config = dict(
    hidden_act='gelu',
    bias='none',
    tie_word_embeddings=True,
    init='normal',
    learning_rate=0.00838,
    decay_fraction=0.306,
)
Each number is 200 + 40 x the weight over its row's rms, rounded and kept within 0 to 999. Layers, rows and columns count from 0. The size before them is the row's rms in percent of the matrix's.

# down: layer 5 MLP down (transposed), 1024x256, rms 0.101, rows 329-355, columns 0-127
# up: layer 5 MLP up, 1024x256, rms 0.202, rows 330-356, columns 0-127
down329,110,273,149,166,209,171,232,269,238,215,174,223,212,153,213,219,226,196,306,237,146,157,176,213,169,206,132,199,184,183,185,237,201,211,164,176,145,197,245,202,179,282,228,235,185,249,83,186,196,190,209,167,229,181,136,173,178,197,166,272,172,146,199,197,216,258,178,290,186,200,164,192,232,201,272,212,156,255,185,156,95,241,249,155,190,133,190,215,138,187,173,189,199,182,159,237,168,249,204,240,202,280,165,172,142,235,209,153,213,168,195,208,103,148,197,157,192,197,132,258,223,258,218,189,180,164,179,224,201
up330,094,164,177,252,147,191,115,246,207,168,286,233,301,177,181,230,212,138,201,254,178,186,238,214,214,214,199,192,128,174,205,187,145,254,207,203,262,177,178,229,203,281,166,227,182,190,169,195,204,193,180,196,210,232,181,221,218,257,254,162,192,135,234,224,159,299,257,238,147,162,162,174,270,181,190,199,210,117,198,168,180,176,179,251,202,159,197,232,201,171,209,251,185,172,126,216,207,162,168,223,224,229,164,188,195,115,173,236,254,163,132,155,137,241,212,226,253,147,181,126,166,180,229,221,222,194,189,242,237
down330,092,221,145,238,202,136,187,206,151,275,211,147,257,224,190,118,199,124,155,146,226,179,241,178,210,194,166,165,132,269,192,269,230,234,216,211,204,216,126,273,153,191,114,229,209,189,257,156,221,208,153,190,173,241,245,223,201,170,217,179,236,197,244,235,183,224,226,211,144,259,144,131,223,122,227,147,241,207,172,166,209,232,192,186,112,241,255,210,239,141,216,104,175,247,196,241,225,218,219,242,189,171,161,147,155,239,233,236,230,143,181,213,187,174,293,156,159,166,197,245,137,166,180,209,259,215,232,201,160
up331,096,215,175,130,191,287,179,201,218,137,249,182,186,131,241,173,194,237,234,248,191,187,243,239,279,174,224,181,174,154,184,189,192,318,245,212,196,178,220,226,197,257,205,248,218,182,179,162,160,145,207,247,161,224,278,170,155,147,252,201,218,162,182,162,156,233,213,240,231,210,200,203,163,184,266,157,176,206,182,195,133,151,251,235,164,193,241,193,115,215,256,129,265,178,185,150,242,103,273,264,216,188,230,181,152,241,226,145,195,222,165,211,237,169,188,177,178,220,240,230,265,173,183,211,191,221,204,200,183
down331,092,197,260,195,150,158,233,235,231,229,173,186,171,258,158,122,124,197,244,232,182,149,160,207,134,227,133,188,171,258,266,224,147,207,231,211,210,166,211,135,265,174,178,280,216,174,247,202,280,204,236,211,235,193,201,242,170,171,164,218,237,213,230,203,200,207,181,212,176,150,257,183,211,138,250,250,206,128,212,158,259,192,157,172,174,204,280,159,230,178,217,308,162,144,194,237,155,252,225,201,231,226,154,173,189,228,253,252,186,156,223,186,210,233,168,226,221,164,99,227,288,263,172,191,175,180,196,225,166
up332,095,232,179,196,284,217,210,199,214,181,219,175,189,219,196,289,162,217,137,171,181,151,194,180,189,200,174,144,200,161,233,158,199,233,185,221,243,188,191,238,222,182,210,158,247,240,199,203,216,187,234,198,272,183,213,111,157,192,219,232,247,218,229,202,147,125,210,183,152,205,206,190,218,230,254,176,177,185,276,240,231,277,129,219,215,209,188,305,169,237,260,250,92,156,108,213,251,170,190,270,241,180,170,221,237,222,253,208,215,143,124,116,230,196,188,226,216,256,188,241,185,202,193,155,214,212,182,189,272
down332,089,194,199,187,98,187,164,178,221,156,150,196,149,158,279,93,241,170,187,244,196,204,201,221,183,164,239,193,162,166,173,190,271,177,278,179,205,247,214,221,199,203,193,235,230,148,170,172,169,216,167,196,127,271,122,245,188,263,214,215,184,153,155,181,208,204,248,194,235,141,174,203,263,211,142,229,207,236,198,236,124,214,256,185,207,167,226,105,187,136,150,202,197,238,277,217,219,280,255,126,255,155,241,153,213,235,159,145,251,243,205,223,162,116,166,122,212,214,279,223,164,234,182,247,124,219,165,218,232
up333,102,190,240,216,226,179,173,187,252,274,201,176,256,217,143,126,184,188,234,205,158,187,231,169,273,204,244,226,136,196,229,242,203,233,242,269,241,153,181,239,153,269,144,293,277,229,200,170,214,256,162,209,279,244,151,259,168,176,178,277,172,163,183,188,253,195,264,182,168,196,241,171,231,152,236,229,266,172,208,256,179,212,153,156,197,241,228,217,253,147,205,244,164,214,231,212,135,168,237,173,174,287,247,222,190,169,139,235,161,191,131,201,222,204,206,203,196,151,233,152,135,144,200,207,241,211,232,165,182
down333,102,264,124,217,167,231,228,265,225,162,209,210,110,215,182,188,203,185,172,187,187,194,179,172,210,135,172,221,118,176,212,200,177,176,201,161,225,232,238,169,182,194,200,157,200,202,230,161,228,200,174,284,120,159,240,243,218,171,165,159,183,193,157,161,192,161,190,169,197,193,162,223,211,215,196,222,208,203,189,265,245,230,255,323,172,183,171,166,221,138,114,125,178,216,261,175,210,152,156,286,245,105,171,138,192,199,170,160,182,191,185,199,185,184,211,204,272,224,122,147,242,207,185,184,274,159,225,225,191
up334,092,130,142,122,177,179,149,203,177,207,147,284,224,211,222,249,221,211,186,143,188,188,121,140,243,138,259,216,139,256,197,215,174,251,193,178,180,198,140,219,258,185,188,251,189,142,194,200,216,205,161,209,214,265,258,164,136,149,211,170,215,215,220,193,249,227,156,254,203,158,202,208,250,184,185,141,240,182,256,206,115,187,248,224,184,144,87,199,258,280,236,170,169,176,135,161,227,202,173,201,207,216,223,254,277,133,229,189,154,197,194,142,132,180,186,258,165,221,260,177,247,253,220,216,169,158,193,179,220
down334,095,205,185,198,199,227,202,186,294,238,192,186,216,218,168,206,185,172,234,168,251,199,229,150,208,254,254,204,165,214,206,171,189,238,210,154,244,179,183,152,143,190,266,216,187,206,172,262,223,145,194,193,207,190,186,236,129,317,178,248,187,202,124,274,179,220,229,212,174,203,197,134,148,281,202,190,308,155,236,282,209,225,230,141,206,266,176,281,217,219,225,180,212,206,206,196,206,205,147,182,256,229,213,238,181,167,251,213,218,147,227,217,172,148,111,217,192,218,121,205,236,191,204,168,155,269,160,164,222
up335,096,176,226,140,251,209,249,184,176,216,266,133,167,156,216,135,262,124,218,198,192,191,175,156,228,216,225,161,241,224,169,130,171,240,164,205,187,194,216,214,211,218,220,200,162,219,135,218,167,235,214,235,205,164,198,282,176,251,266,214,235,179,215,172,278,148,207,217,295,188,215,137,180,254,189,161,308,240,246,137,230,221,216,190,249,262,251,195,206,170,202,139,145,144,231,183,156,255,269,214,243,230,286,240,180,167,155,143,181,186,204,188,167,205,190,222,202,224,245,218,235,234,192,230,255,131,172,133,202
down335,098,199,271,241,208,212,183,275,181,167,191,183,252,146,244,269,165,229,261,278,172,207,283,251,165,171,248,194,199,268,129,196,261,185,240,212,199,221,123,124,261,180,117,193,171,219,274,196,183,206,216,164,225,203,163,245,151,107,277,151,166,245,185,182,204,175,200,222,173,197,205,138,109,106,220,176,135,176,221,205,228,193,256,172,180,178,168,208,181,234,168,161,211,248,163,239,196,134,197,192,191,233,194,199,87,226,243,255,219,237,262,201,270,120,179,117,192,235,187,175,139,215,210,256,250,173,170,161,264
up336,102,199,199,171,185,184,167,261,156,227,209,176,230,215,193,159,243,142,248,254,160,244,192,208,179,155,178,206,292,234,195,203,235,125,191,214,133,195,228,212,264,223,168,193,196,188,150,208,178,204,257,185,256,244,113,176,223,197,210,213,213,307,211,144,157,198,220,177,211,209,236,169,166,139,227,256,170,160,222,156,236,137,141,196,158,248,207,153,248,241,234,275,244,211,236,184,148,243,190,254,181,225,167,182,260,214,291,242,166,308,257,209,168,247,147,286,191,143,202,190,207,239,193,216,183,251,201,228,253
down336,097,303,236,271,166,203,217,225,172,244,224,216,157,200,195,213,175,226,153,230,181,171,187,238,209,192,249,201,276,191,206,274,173,252,191,218,208,218,173,150,253,177,233,199,176,242,196,176,279,187,121,181,178,180,264,194,89,221,152,299,243,192,195,214,228,196,123,194,196,215,138,143,248,195,217,178,190,176,190,216,126,194,257,178,133,165,220,257,219,256,224,229,205,300,167,141,149,195,221,248,226,169,234,156,225,175,261,67,196,77,226,128,141,261,236,207,183,214,210,201,228,222,234,160,283,197,256,251,183
up337,098,200,206,132,198,137,171,225,154,173,192,109,205,136,149,260,196,215,236,144,261,239,158,129,197,164,268,109,268,138,222,211,258,183,188,123,262,216,214,231,185,216,231,161,167,176,198,268,194,135,261,234,255,222,177,184,153,147,231,168,190,141,261,167,192,179,143,264,139,199,183,173,199,158,185,143,283,183,216,173,173,198,198,238,192,186,243,212,195,243,217,223,150,233,206,298,218,234,238,191,176,199,200,237,140,225,178,128,216,227,248,153,109,180,194,179,199,171,209,223,255,281,235,268,158,256,227,207,278
down337,103,154,167,217,205,230,115,143,235,207,144,191,185,229,255,215,246,151,141,151,201,179,186,256,150,214,205,196,227,183,175,234,177,172,118,218,222,272,178,227,184,236,184,273,223,174,158,190,261,189,136,209,199,185,186,170,223,207,182,250,207,212,223,270,262,240,215,205,270,193,272,159,198,186,213,249,226,118,176,207,259,227,201,169,186,220,231,170,189,230,301,169,148,169,130,202,249,195,252,209,203,234,228,211,219,186,168,165,196,114,158,180,191,224,117,259,209,205,129,207,196,183,209,231,167,173,164,215,238
up338,103,185,211,196,154,234,208,221,270,232,217,155,203,244,171,172,185,202,204,144,196,153,152,180,192,172,266,212,239,152,139,268,111,237,202,201,283,183,191,230,185,193,177,224,220,244,234,271,234,236,251,153,264,169,188,170,267,201,164,170,133,242,219,157,170,262,179,193,176,188,202,183,187,218,220,250,233,161,255,182,162,171,196,218,216,199,169,130,213,149,173,266,185,148,185,256,190,189,161,127,212,175,200,211,262,169,183,175,216,251,277,165,226,156,248,226,271,172,196,284,169,237,198,141,256,196,161,243,153
down338,106,207,293,214,255,190,204,164,188,229,218,193,203,219,208,184,220,245,154,186,211,236,302,212,224,226,236,241,141,239,172,130,243,184,169,222,244,130,281,226,263,154,233,220,217,221,162,219,174,157,199,242,69,151,239,206,200,150,255,102,195,153,200,238,227,218,173,212,298,200,210,173,171,247,203,190,190,188,186,216,248,224,147,163,189,191,179,182,156,185,164,75,150,160,164,248,196,177,216,199,189,158,216,202,233,177,161,77,192,209,165,151,134,215,220,160,153,178,201,252,242,297,154,240,221,298,290,147,178
up339,106,194,193,151,114,209,158,198,246,112,145,236,232,238,218,279,194,196,184,189,152,274,232,302,242,156,196,129,152,207,168,195,154,143,164,298,296,177,232,167,215,221,199,181,178,206,142,168,183,170,207,221,199,143,141,267,218,178,210,164,247,177,180,230,199,206,229,168,123,186,122,226,178,154,171,203,225,141,248,164,192,129,182,193,158,196,156,198,276,161,176,171,153,187,230,182,258,169,220,125,189,207,177,175,212,146,283,242,208,240,216,258,239,243,183,220,206,188,249,256,203,161,222,215,207,161,264,161,152
down339,106,172,157,182,213,214,219,216,247,201,233,173,237,152,254,185,244,139,216,170,169,126,206,148,266,299,233,254,238,221,227,190,201,263,224,271,235,214,181,218,193,202,142,236,167,141,173,186,170,171,212,204,281,151,229,253,208,165,168,150,204,175,198,249,182,221,182,134,165,307,120,242,174,151,194,172,136,150,174,240,157,209,141,259,228,200,297,179,206,159,198,242,208,209,206,221,161,190,217,87,189,236,260,186,249,189,206,198,280,212,185,121,224,180,186,179,166,234,146,210,187,247,222,254,225,230,222,157,188
up340,094,173,115,226,240,216,203,174,144,168,178,229,159,221,151,229,216,244,205,219,130,244,165,236,162,168,142,211,184,207,239,167,241,217,237,196,247,199,233,248,159,167,223,236,175,113,143,188,283,213,203,226,199,205,235,213,213,261,232,189,244,187,187,227,171,224,171,162,161,158,202,222,238,261,235,269,299,213,230,170,205,151,192,192,252,134,238,188,245,230,164,174,157,214,246,247,219,172,260,167,218,243,173,264,223,293,224,231,97,249,186,254,144,178,164,251,216,206,275,216,158,221,173,157,194,238,166,189,259
down340,094,164,188,236,158,213,211,232,218,222,170,246,182,217,166,208,225,264,147,202,199,186,184,183,174,236,253,174,273,197,220,174,229,142,131,178,174,197,264,241,172,207,196,196,168,207,277,259,196,266,252,205,253,166,207,195,180,165,175,100,212,224,242,201,267,127,137,185,251,208,208,228,159,244,254,149,178,240,167,167,198,184,176,166,233,220,238,196,245,154,200,178,207,182,158,190,207,219,167,226,174,152,196,186,205,118,242,172,158,230,241,166,171,126,220,139,191,162,197,208,125,319,260,207,199,158,218,201,220
up341,094,238,161,166,254,178,206,232,191,268,205,180,168,125,172,144,258,223,167,205,272,241,186,156,242,232,126,269,224,126,160,211,248,200,224,212,235,162,216,246,155,208,142,193,157,197,195,174,219,166,212,165,129,199,210,222,170,238,297,207,208,162,211,204,217,225,179,148,233,168,210,188,236,206,238,226,171,184,214,161,251,235,171,175,210,172,256,189,203,212,260,148,198,234,145,213,210,216,232,267,129,200,205,180,195,145,261,226,226,195,301,186,215,171,198,185,165,227,210,135,267,182,262,178,202,207,250,214,232
down341,094,219,102,147,203,201,167,238,212,186,178,246,117,273,203,201,184,162,210,256,181,289,266,214,192,253,176,77,154,277,240,190,183,171,162,248,245,258,216,144,229,237,218,227,236,214,252,221,215,203,233,211,204,186,106,294,180,213,182,235,227,214,172,144,246,223,296,213,201,150,164,245,228,299,223,216,207,158,195,200,166,166,200,215,214,295,189,188,177,182,193,185,160,237,233,182,192,173,234,197,230,206,76,185,237,182,167,231,187,178,253,173,205,219,237,122,264,183,207,185,207,174,241,189,242,164,242,231,200
up342,102,183,91,190,212,254,178,228,272,108,204,189,196,185,168,266,176,222,247,180,193,192,125,203,256,137,188,280,188,217,158,240,168,216,181,202,203,251,155,225,195,202,242,180,213,170,142,212,171,273,199,198,193,172,240,97,239,197,215,164,210,128,181,187,235,203,153,172,224,214,228,183,219,164,291,243,211,240,175,219,207,220,203,270,162,164,199,123,202,212,200,204,208,207,250,201,161,230,155,241,208,159,231,238,188,317,195,210,157,178,225,246,191,212,180,233,224,239,256,244,161,240,178,269,217,181,176,233,259
down342,095,175,211,213,237,215,227,166,171,231,207,203,228,221,243,193,125,247,247,211,102,244,244,159,181,259,245,170,259,196,103,115,145,158,164,211,175,288,226,202,193,123,254,158,219,163,200,200,169,222,95,217,239,227,145,259,194,179,229,213,192,131,179,182,234,198,220,252,228,226,184,193,245,194,190,197,192,189,133,235,73,235,205,254,189,232,261,189,120,182,157,154,231,209,217,233,202,197,240,194,208,251,183,182,201,265,194,167,162,255,202,203,244,262,170,169,307,206,216,182,206,204,185,221,151,244,214,230,232
up343,099,168,140,149,181,231,178,198,175,125,178,267,214,185,200,228,244,221,284,176,194,267,161,216,228,155,170,280,164,196,183,226,152,197,200,171,240,171,185,183,150,254,232,243,257,187,174,122,140,206,177,276,259,147,311,133,216,171,176,198,209,171,182,220,204,181,201,186,167,234,194,220,228,183,281,268,235,204,185,250,174,197,227,142,135,200,214,195,262,184,170,156,202,264,251,302,229,290,171,233,238,198,190,214,161,265,168,198,160,198,259,244,170,174,178,195,281,164,281,234,209,265,147,145,221,218,241,197,228
down343,101,151,220,274,178,223,212,253,200,226,203,170,193,271,204,198,150,246,208,216,133,188,212,157,202,253,234,202,186,196,194,178,158,181,210,241,213,246,232,230,193,168,174,146,236,149,112,162,176,253,144,199,279,228,182,189,169,180,277,135,177,156,228,166,227,169,193,241,212,233,269,139,216,134,266,239,201,255,211,194,151,190,227,223,168,228,232,179,190,175,153,233,191,162,164,193,208,225,149,215,211,232,211,190,209,244,185,175,152,198,102,212,200,153,143,233,215,140,166,203,264,269,271,248,212,139,172,214,217
up344,100,177,221,200,206,193,157,214,239,186,226,180,171,232,142,201,202,194,246,152,185,143,187,246,162,157,124,202,182,192,199,230,281,224,148,269,189,167,163,195,190,186,287,222,180,250,217,266,211,185,236,198,290,219,164,137,192,196,200,149,202,220,129,190,152,200,204,159,218,182,210,250,244,188,158,189,238,179,247,226,225,119,144,159,272,195,114,273,208,176,174,257,202,235,240,157,180,208,188,158,200,183,237,253,218,248,256,253,237,280,185,179,210,184,211,178,170,191,258,252,146,159,221,196,252,153,199,163,166
down344,100,212,248,225,172,220,217,207,143,226,209,218,150,216,168,230,231,151,204,255,210,241,209,171,181,188,187,163,252,167,215,160,249,175,147,162,242,143,122,249,266,237,219,213,162,224,208,186,172,148,232,157,199,198,235,121,220,195,184,254,160,217,272,233,247,194,209,189,208,217,205,145,138,205,218,245,189,187,208,206,231,158,191,194,168,165,168,103,110,189,202,197,185,210,117,179,170,250,204,210,137,235,185,181,248,221,153,183,146,170,222,176,277,133,166,169,190,264,102,215,178,197,156,225,188,261,189,215,230
up345,104,159,247,171,179,210,148,176,199,167,169,183,211,162,239,199,210,239,171,177,146,220,182,231,211,189,261,180,262,98,242,156,190,206,173,262,159,195,257,184,209,227,198,154,191,250,231,158,172,282,195,162,184,168,160,174,178,255,197,188,200,228,186,239,170,173,170,238,179,158,199,194,213,271,235,181,189,269,176,171,187,164,244,203,139,217,171,256,195,259,245,218,176,220,198,197,179,239,287,180,184,187,287,162,144,236,137,193,215,238,227,175,198,158,202,126,157,120,215,173,113,172,160,205,176,286,260,236,187
down345,100,232,156,154,207,273,235,298,233,195,248,216,208,214,227,226,259,156,184,186,215,209,191,174,187,234,160,204,190,190,167,211,198,164,174,221,249,205,192,224,136,166,161,186,210,229,271,162,213,271,296,255,200,227,215,135,202,197,306,205,172,180,163,252,287,250,226,176,193,194,216,189,151,187,95,220,280,199,187,224,153,193,174,224,267,197,177,194,237,192,295,208,142,260,227,157,194,193,153,210,173,202,116,218,145,209,207,142,174,237,215,255,197,213,252,236,221,157,122,179,230,238,197,185,165,172,166,219,224
up346,097,158,205,286,191,236,291,179,220,171,179,282,159,112,151,205,234,159,241,189,153,262,242,220,175,145,180,165,219,212,167,234,195,184,216,226,157,204,202,226,219,198,175,179,298,222,236,225,234,198,198,241,207,183,179,205,232,192,223,220,195,188,223,159,182,157,227,272,157,188,207,244,173,204,239,184,205,130,227,198,147,234,157,277,186,198,174,160,249,303,125,230,166,169,166,221,253,165,259,131,266,196,223,142,192,232,236,191,170,265,177,222,159,168,204,154,172,177,195,242,199,231,189,263,196,179,201,181,194
down346,106,273,255,229,113,187,206,170,178,236,198,190,220,193,155,207,286,248,210,208,234,163,192,187,180,187,210,146,192,138,218,190,188,172,118,163,166,149,133,145,252,130,236,275,198,211,228,221,248,191,213,167,183,211,240,116,195,295,216,128,237,226,210,233,179,184,127,197,233,182,277,204,205,169,186,166,187,226,219,226,157,244,164,191,241,164,221,266,113,172,176,191,162,185,151,204,234,176,216,234,183,225,136,200,252,168,173,175,280,165,245,238,209,144,130,225,249,226,136,148,205,169,252,208,179,279,178,239,235
up347,104,186,158,231,218,172,200,197,267,159,275,200,174,139,182,231,255,124,207,195,181,199,168,192,165,183,209,235,183,259,220,153,184,179,181,236,145,135,164,225,225,242,212,160,263,124,153,122,186,203,187,223,167,158,179,194,211,127,207,207,248,114,163,247,195,231,283,238,190,269,174,243,128,129,229,130,199,190,207,231,131,169,228,186,157,152,222,266,144,195,174,194,239,213,220,211,185,155,192,212,254,153,191,179,170,219,208,196,132,165,199,180,120,218,234,182,204,162,170,152,184,146,194,160,179,204,217,214,220
down347,108,178,171,130,193,223,221,221,148,193,148,205,299,184,198,160,139,253,171,183,244,247,181,184,181,228,211,210,173,264,239,153,231,179,245,255,213,177,188,273,281,123,258,196,114,217,157,187,175,255,199,154,208,147,182,272,258,120,172,250,196,222,155,166,214,195,210,167,206,185,214,203,192,228,165,203,212,169,227,189,162,133,208,174,185,228,138,250,220,208,193,188,243,176,206,268,160,205,178,200,221,232,194,72,202,225,199,215,223,224,241,196,220,224,241,259,248,223,250,207,190,214,193,161,185,177,244,281,213
up348,103,242,194,200,132,147,259,175,202,157,170,116,219,167,281,229,209,189,256,200,177,261,176,157,249,230,211,172,210,204,242,209,307,243,207,117,183,197,168,213,179,172,176,203,245,248,218,170,177,306,173,180,231,104,158,235,222,213,233,193,184,202,184,185,220,219,271,214,232,199,252,290,185,243,119,204,251,254,262,262,176,157,142,202,250,164,275,169,225,236,149,187,248,139,226,172,228,197,167,212,173,242,188,261,152,194,197,164,198,213,226,217,237,202,195,190,267,183,163,146,154,165,201,141,226,199,255,106,195
down348,106,215,239,269,166,282,246,262,195,229,131,276,222,262,198,190,239,212,221,228,190,163,239,175,233,236,105,160,203,190,163,234,210,200,129,171,175,190,123,195,187,185,231,197,186,237,230,198,136,265,268,161,147,190,210,221,261,185,184,179,141,209,260,199,227,157,190,179,183,192,180,246,136,153,141,208,166,270,185,205,273,234,253,183,211,160,235,209,210,216,195,224,159,220,172,179,238,246,129,190,153,173,235,203,238,236,199,226,187,202,266,253,137,105,174,202,166,231,204,142,114,170,278,217,170,222,259,182,260
up349,102,150,181,153,136,251,187,202,208,221,265,138,218,244,147,170,250,198,138,213,204,278,195,128,227,192,209,205,245,231,148,195,241,105,158,278,227,186,153,201,183,177,168,263,205,198,202,203,126,218,215,147,165,245,160,197,146,244,243,240,241,179,169,229,189,169,158,175,200,167,254,212,146,206,238,208,207,263,241,132,217,192,190,195,160,177,209,200,186,151,141,253,280,175,197,244,228,154,212,191,212,178,207,195,277,241,251,212,196,236,167,215,305,165,197,233,211,140,246,219,111,115,164,214,209,99,183,185,212
down349,101,163,224,189,212,188,182,73,196,202,247,210,167,220,246,199,258,191,162,177,173,227,269,187,137,243,143,211,193,195,204,200,203,291,257,169,195,177,210,199,220,207,166,240,115,125,283,165,239,211,152,213,226,250,196,151,167,233,163,177,157,200,209,235,174,198,227,138,254,222,253,190,197,172,218,181,209,157,116,182,251,203,257,172,154,193,169,238,206,178,192,249,170,172,237,199,90,226,271,229,172,249,182,156,131,221,149,203,217,196,278,210,208,198,198,174,218,247,165,210,184,160,144,160,257,211,301,188,172
up350,100,199,187,204,212,181,210,219,224,184,243,187,295,238,199,241,186,227,161,219,159,216,188,138,177,172,201,184,247,83,126,241,237,201,213,298,238,219,228,189,268,190,141,151,138,255,218,200,193,163,149,191,187,218,215,251,244,258,166,214,214,213,263,189,103,166,171,193,217,179,207,238,177,198,129,153,221,233,225,182,221,190,216,252,196,155,193,224,137,169,122,250,254,252,177,183,205,160,297,217,186,128,107,202,219,219,199,186,236,274,224,186,147,186,201,195,188,148,227,219,160,208,161,195,272,232,216,305,202
down350,101,180,234,224,187,152,180,272,107,194,222,279,213,225,187,247,127,171,208,225,167,205,154,193,209,276,167,203,226,169,288,239,205,243,260,190,240,213,231,219,190,204,274,305,206,178,212,135,142,224,223,182,227,201,242,198,290,145,209,187,182,194,183,213,136,176,229,229,209,228,206,181,87,159,182,107,229,176,241,182,217,240,147,160,230,308,196,217,217,199,269,180,167,274,148,267,216,147,142,158,282,255,155,242,163,188,139,188,114,248,218,177,272,269,217,190,250,235,211,187,167,223,171,193,252,199,191,170,154
up351,101,224,211,209,251,159,250,189,211,200,250,239,221,187,189,219,169,204,224,184,166,203,211,212,162,206,243,202,157,178,155,189,152,127,120,248,297,197,144,220,166,172,138,106,146,186,162,203,177,170,228,136,232,257,193,214,242,151,169,203,231,178,247,188,233,219,260,163,220,144,187,224,213,243,137,248,206,205,241,247,226,135,153,158,188,203,236,194,125,222,229,252,262,295,186,200,285,210,237,190,199,267,234,220,192,179,254,162,206,203,216,174,198,221,205,210,240,299,239,234,226,198,195,189,208,209,155,222,135
down351,112,231,246,230,238,182,108,211,237,242,155,171,160,193,157,178,201,181,222,244,203,207,269,170,244,206,185,160,151,196,175,220,160,220,129,118,158,198,229,221,225,264,232,200,157,240,184,217,147,255,239,273,198,304,198,191,226,197,233,239,225,154,201,176,207,207,270,171,172,165,169,171,146,160,246,132,171,162,285,219,283,255,213,220,133,127,142,200,220,216,159,293,159,275,160,141,199,163,158,164,169,144,178,210,218,206,163,227,161,184,216,207,225,197,128,293,202,135,145,217,208,200,217,120,225,122,186,160,142
up352,104,131,160,172,251,167,243,203,219,165,221,152,130,290,158,249,168,207,209,207,174,257,199,229,269,153,275,209,207,210,217,245,201,237,239,236,167,222,189,271,220,159,214,235,226,198,260,210,191,124,199,217,246,234,220,174,260,196,217,208,226,242,217,181,268,247,196,173,206,224,170,125,131,208,140,249,175,231,183,191,221,203,203,140,179,192,125,196,165,131,186,190,172,230,180,236,258,244,141,173,208,124,205,162,133,157,207,189,149,178,170,163,241,252,279,272,261,176,258,209,163,126,182,288,192,281,185,191,263
down352,109,272,207,227,155,239,255,138,291,183,122,184,201,285,249,204,207,146,213,205,200,154,266,225,184,216,188,161,156,198,183,248,170,221,192,220,175,272,256,259,172,249,280,187,180,170,241,264,156,155,262,194,144,189,119,212,133,167,180,170,155,279,166,233,148,234,214,169,168,231,245,201,212,230,245,195,207,224,150,228,104,204,188,237,195,245,161,186,141,200,153,201,217,189,149,196,219,195,197,195,205,270,165,211,175,185,183,271,276,222,187,179,211,206,166,314,252,205,179,216,202,144,130,259,168,258,197,166,179
up353,100,237,220,132,153,199,284,158,191,164,154,138,242,118,154,147,249,156,228,182,287,195,169,260,213,218,208,198,227,211,253,221,207,222,174,211,107,184,190,263,205,247,196,214,243,142,233,204,238,273,146,209,245,158,128,201,186,239,227,173,230,166,197,193,184,198,178,174,163,206,140,193,190,219,132,185,216,154,260,202,283,182,159,128,191,182,267,146,191,210,109,211,246,213,129,166,267,120,133,207,148,235,160,144,238,175,253,251,221,170,225,161,217,162,176,235,228,171,255,175,232,202,198,194,173,168,207,186,212
down353,101,218,198,130,198,221,193,192,133,148,236,166,250,195,204,152,272,242,272,158,162,174,184,239,90,130,201,170,192,211,198,218,141,252,185,188,218,93,191,147,149,175,239,202,164,184,270,196,235,190,97,222,239,192,226,200,233,206,207,115,266,212,164,114,189,208,192,213,223,174,186,259,288,229,190,272,142,170,262,203,220,221,203,213,190,143,216,240,120,131,157,135,170,226,297,217,263,210,180,254,171,212,189,176,270,195,122,236,232,219,222,193,184,281,199,210,225,146,303,214,282,192,127,226,188,145,229,192,231
up354,106,209,187,160,277,238,128,229,198,175,181,174,153,219,228,178,232,228,151,125,193,258,201,107,200,182,168,188,126,241,230,221,214,224,216,233,188,213,209,210,247,231,164,151,240,153,217,172,216,265,198,286,127,210,214,208,215,190,232,189,215,245,188,236,165,260,243,250,189,238,248,110,188,199,238,185,232,153,212,156,164,214,126,94,165,222,220,166,177,217,155,213,194,226,161,186,229,207,154,172,160,109,179,190,195,207,212,211,146,226,239,227,228,299,167,204,243,202,193,233,215,190,174,179,180,268,226,274,178
down354,108,168,166,241,135,215,214,140,205,198,147,123,228,188,198,234,142,144,264,218,188,275,217,171,178,226,186,214,216,227,168,142,200,154,199,230,190,177,193,169,200,155,182,157,174,168,260,140,205,218,166,164,239,149,180,204,266,193,210,219,173,243,269,208,267,190,238,206,224,229,234,211,195,188,206,240,231,219,102,206,235,207,210,217,229,150,280,238,147,178,208,234,172,177,157,241,170,304,221,254,203,164,175,227,158,214,240,191,254,350,211,267,135,129,163,175,209,167,147,187,175,203,218,211,284,189,181,219,243
up355,099,130,257,235,148,164,150,159,277,193,264,188,205,195,197,207,195,228,206,190,213,200,209,234,176,155,218,252,225,129,237,191,217,142,118,195,179,142,169,186,196,230,194,129,220,241,206,190,239,215,255,191,221,181,230,221,181,176,293,229,263,231,241,193,187,153,241,180,160,200,268,276,194,156,201,110,125,190,262,170,188,172,266,196,180,225,221,192,135,221,186,215,204,156,172,176,212,204,261,210,324,207,168,191,128,254,171,197,206,136,195,230,189,215,189,243,122,209,190,261,234,238,187,205,191,300,226,227,232
down355,089,165,183,209,206,288,247,227,192,177,197,144,222,213,211,269,236,206,207,205,122,239,137,217,235,164,222,216,191,236,125,175,212,239,250,228,119,219,253,174,121,186,229,223,134,238,143,184,173,247,161,178,137,179,219,190,205,185,176,198,260,177,248,212,289,303,171,256,241,206,158,192,220,234,157,241,258,247,220,160,206,194,143,201,149,181,181,274,194,164,143,197,238,285,187,152,208,255,313,171,145,170,175,203,235,197,157,161,215,238,240,175,316,250,239,193,246,227,251,151,198,190,157,209,175,275,231,202,211
up356,100,184,223,206,185,163,244,118,208,193,150,207,176,292,181,222,204,183,149,215,201,218,235,174,193,193,260,263,194,175,191,231,251,194,234,219,232,171,227,202,240,228,123,171,247,212,173,188,204,206,187,123,164,205,229,252,191,157,288,162,211,269,156,198,197,183,155,166,184,170,302,229,169,139,211,199,174,211,149,228,148,240,250,240,187,214,230,207,204,247,167,233,194,178,128,174,169,210,210,196,215,244,208,209,210,170,221,236,187,213,137,219,168,224,180,255,190,157,216,136,122,218,131,253,147,222,108,230,193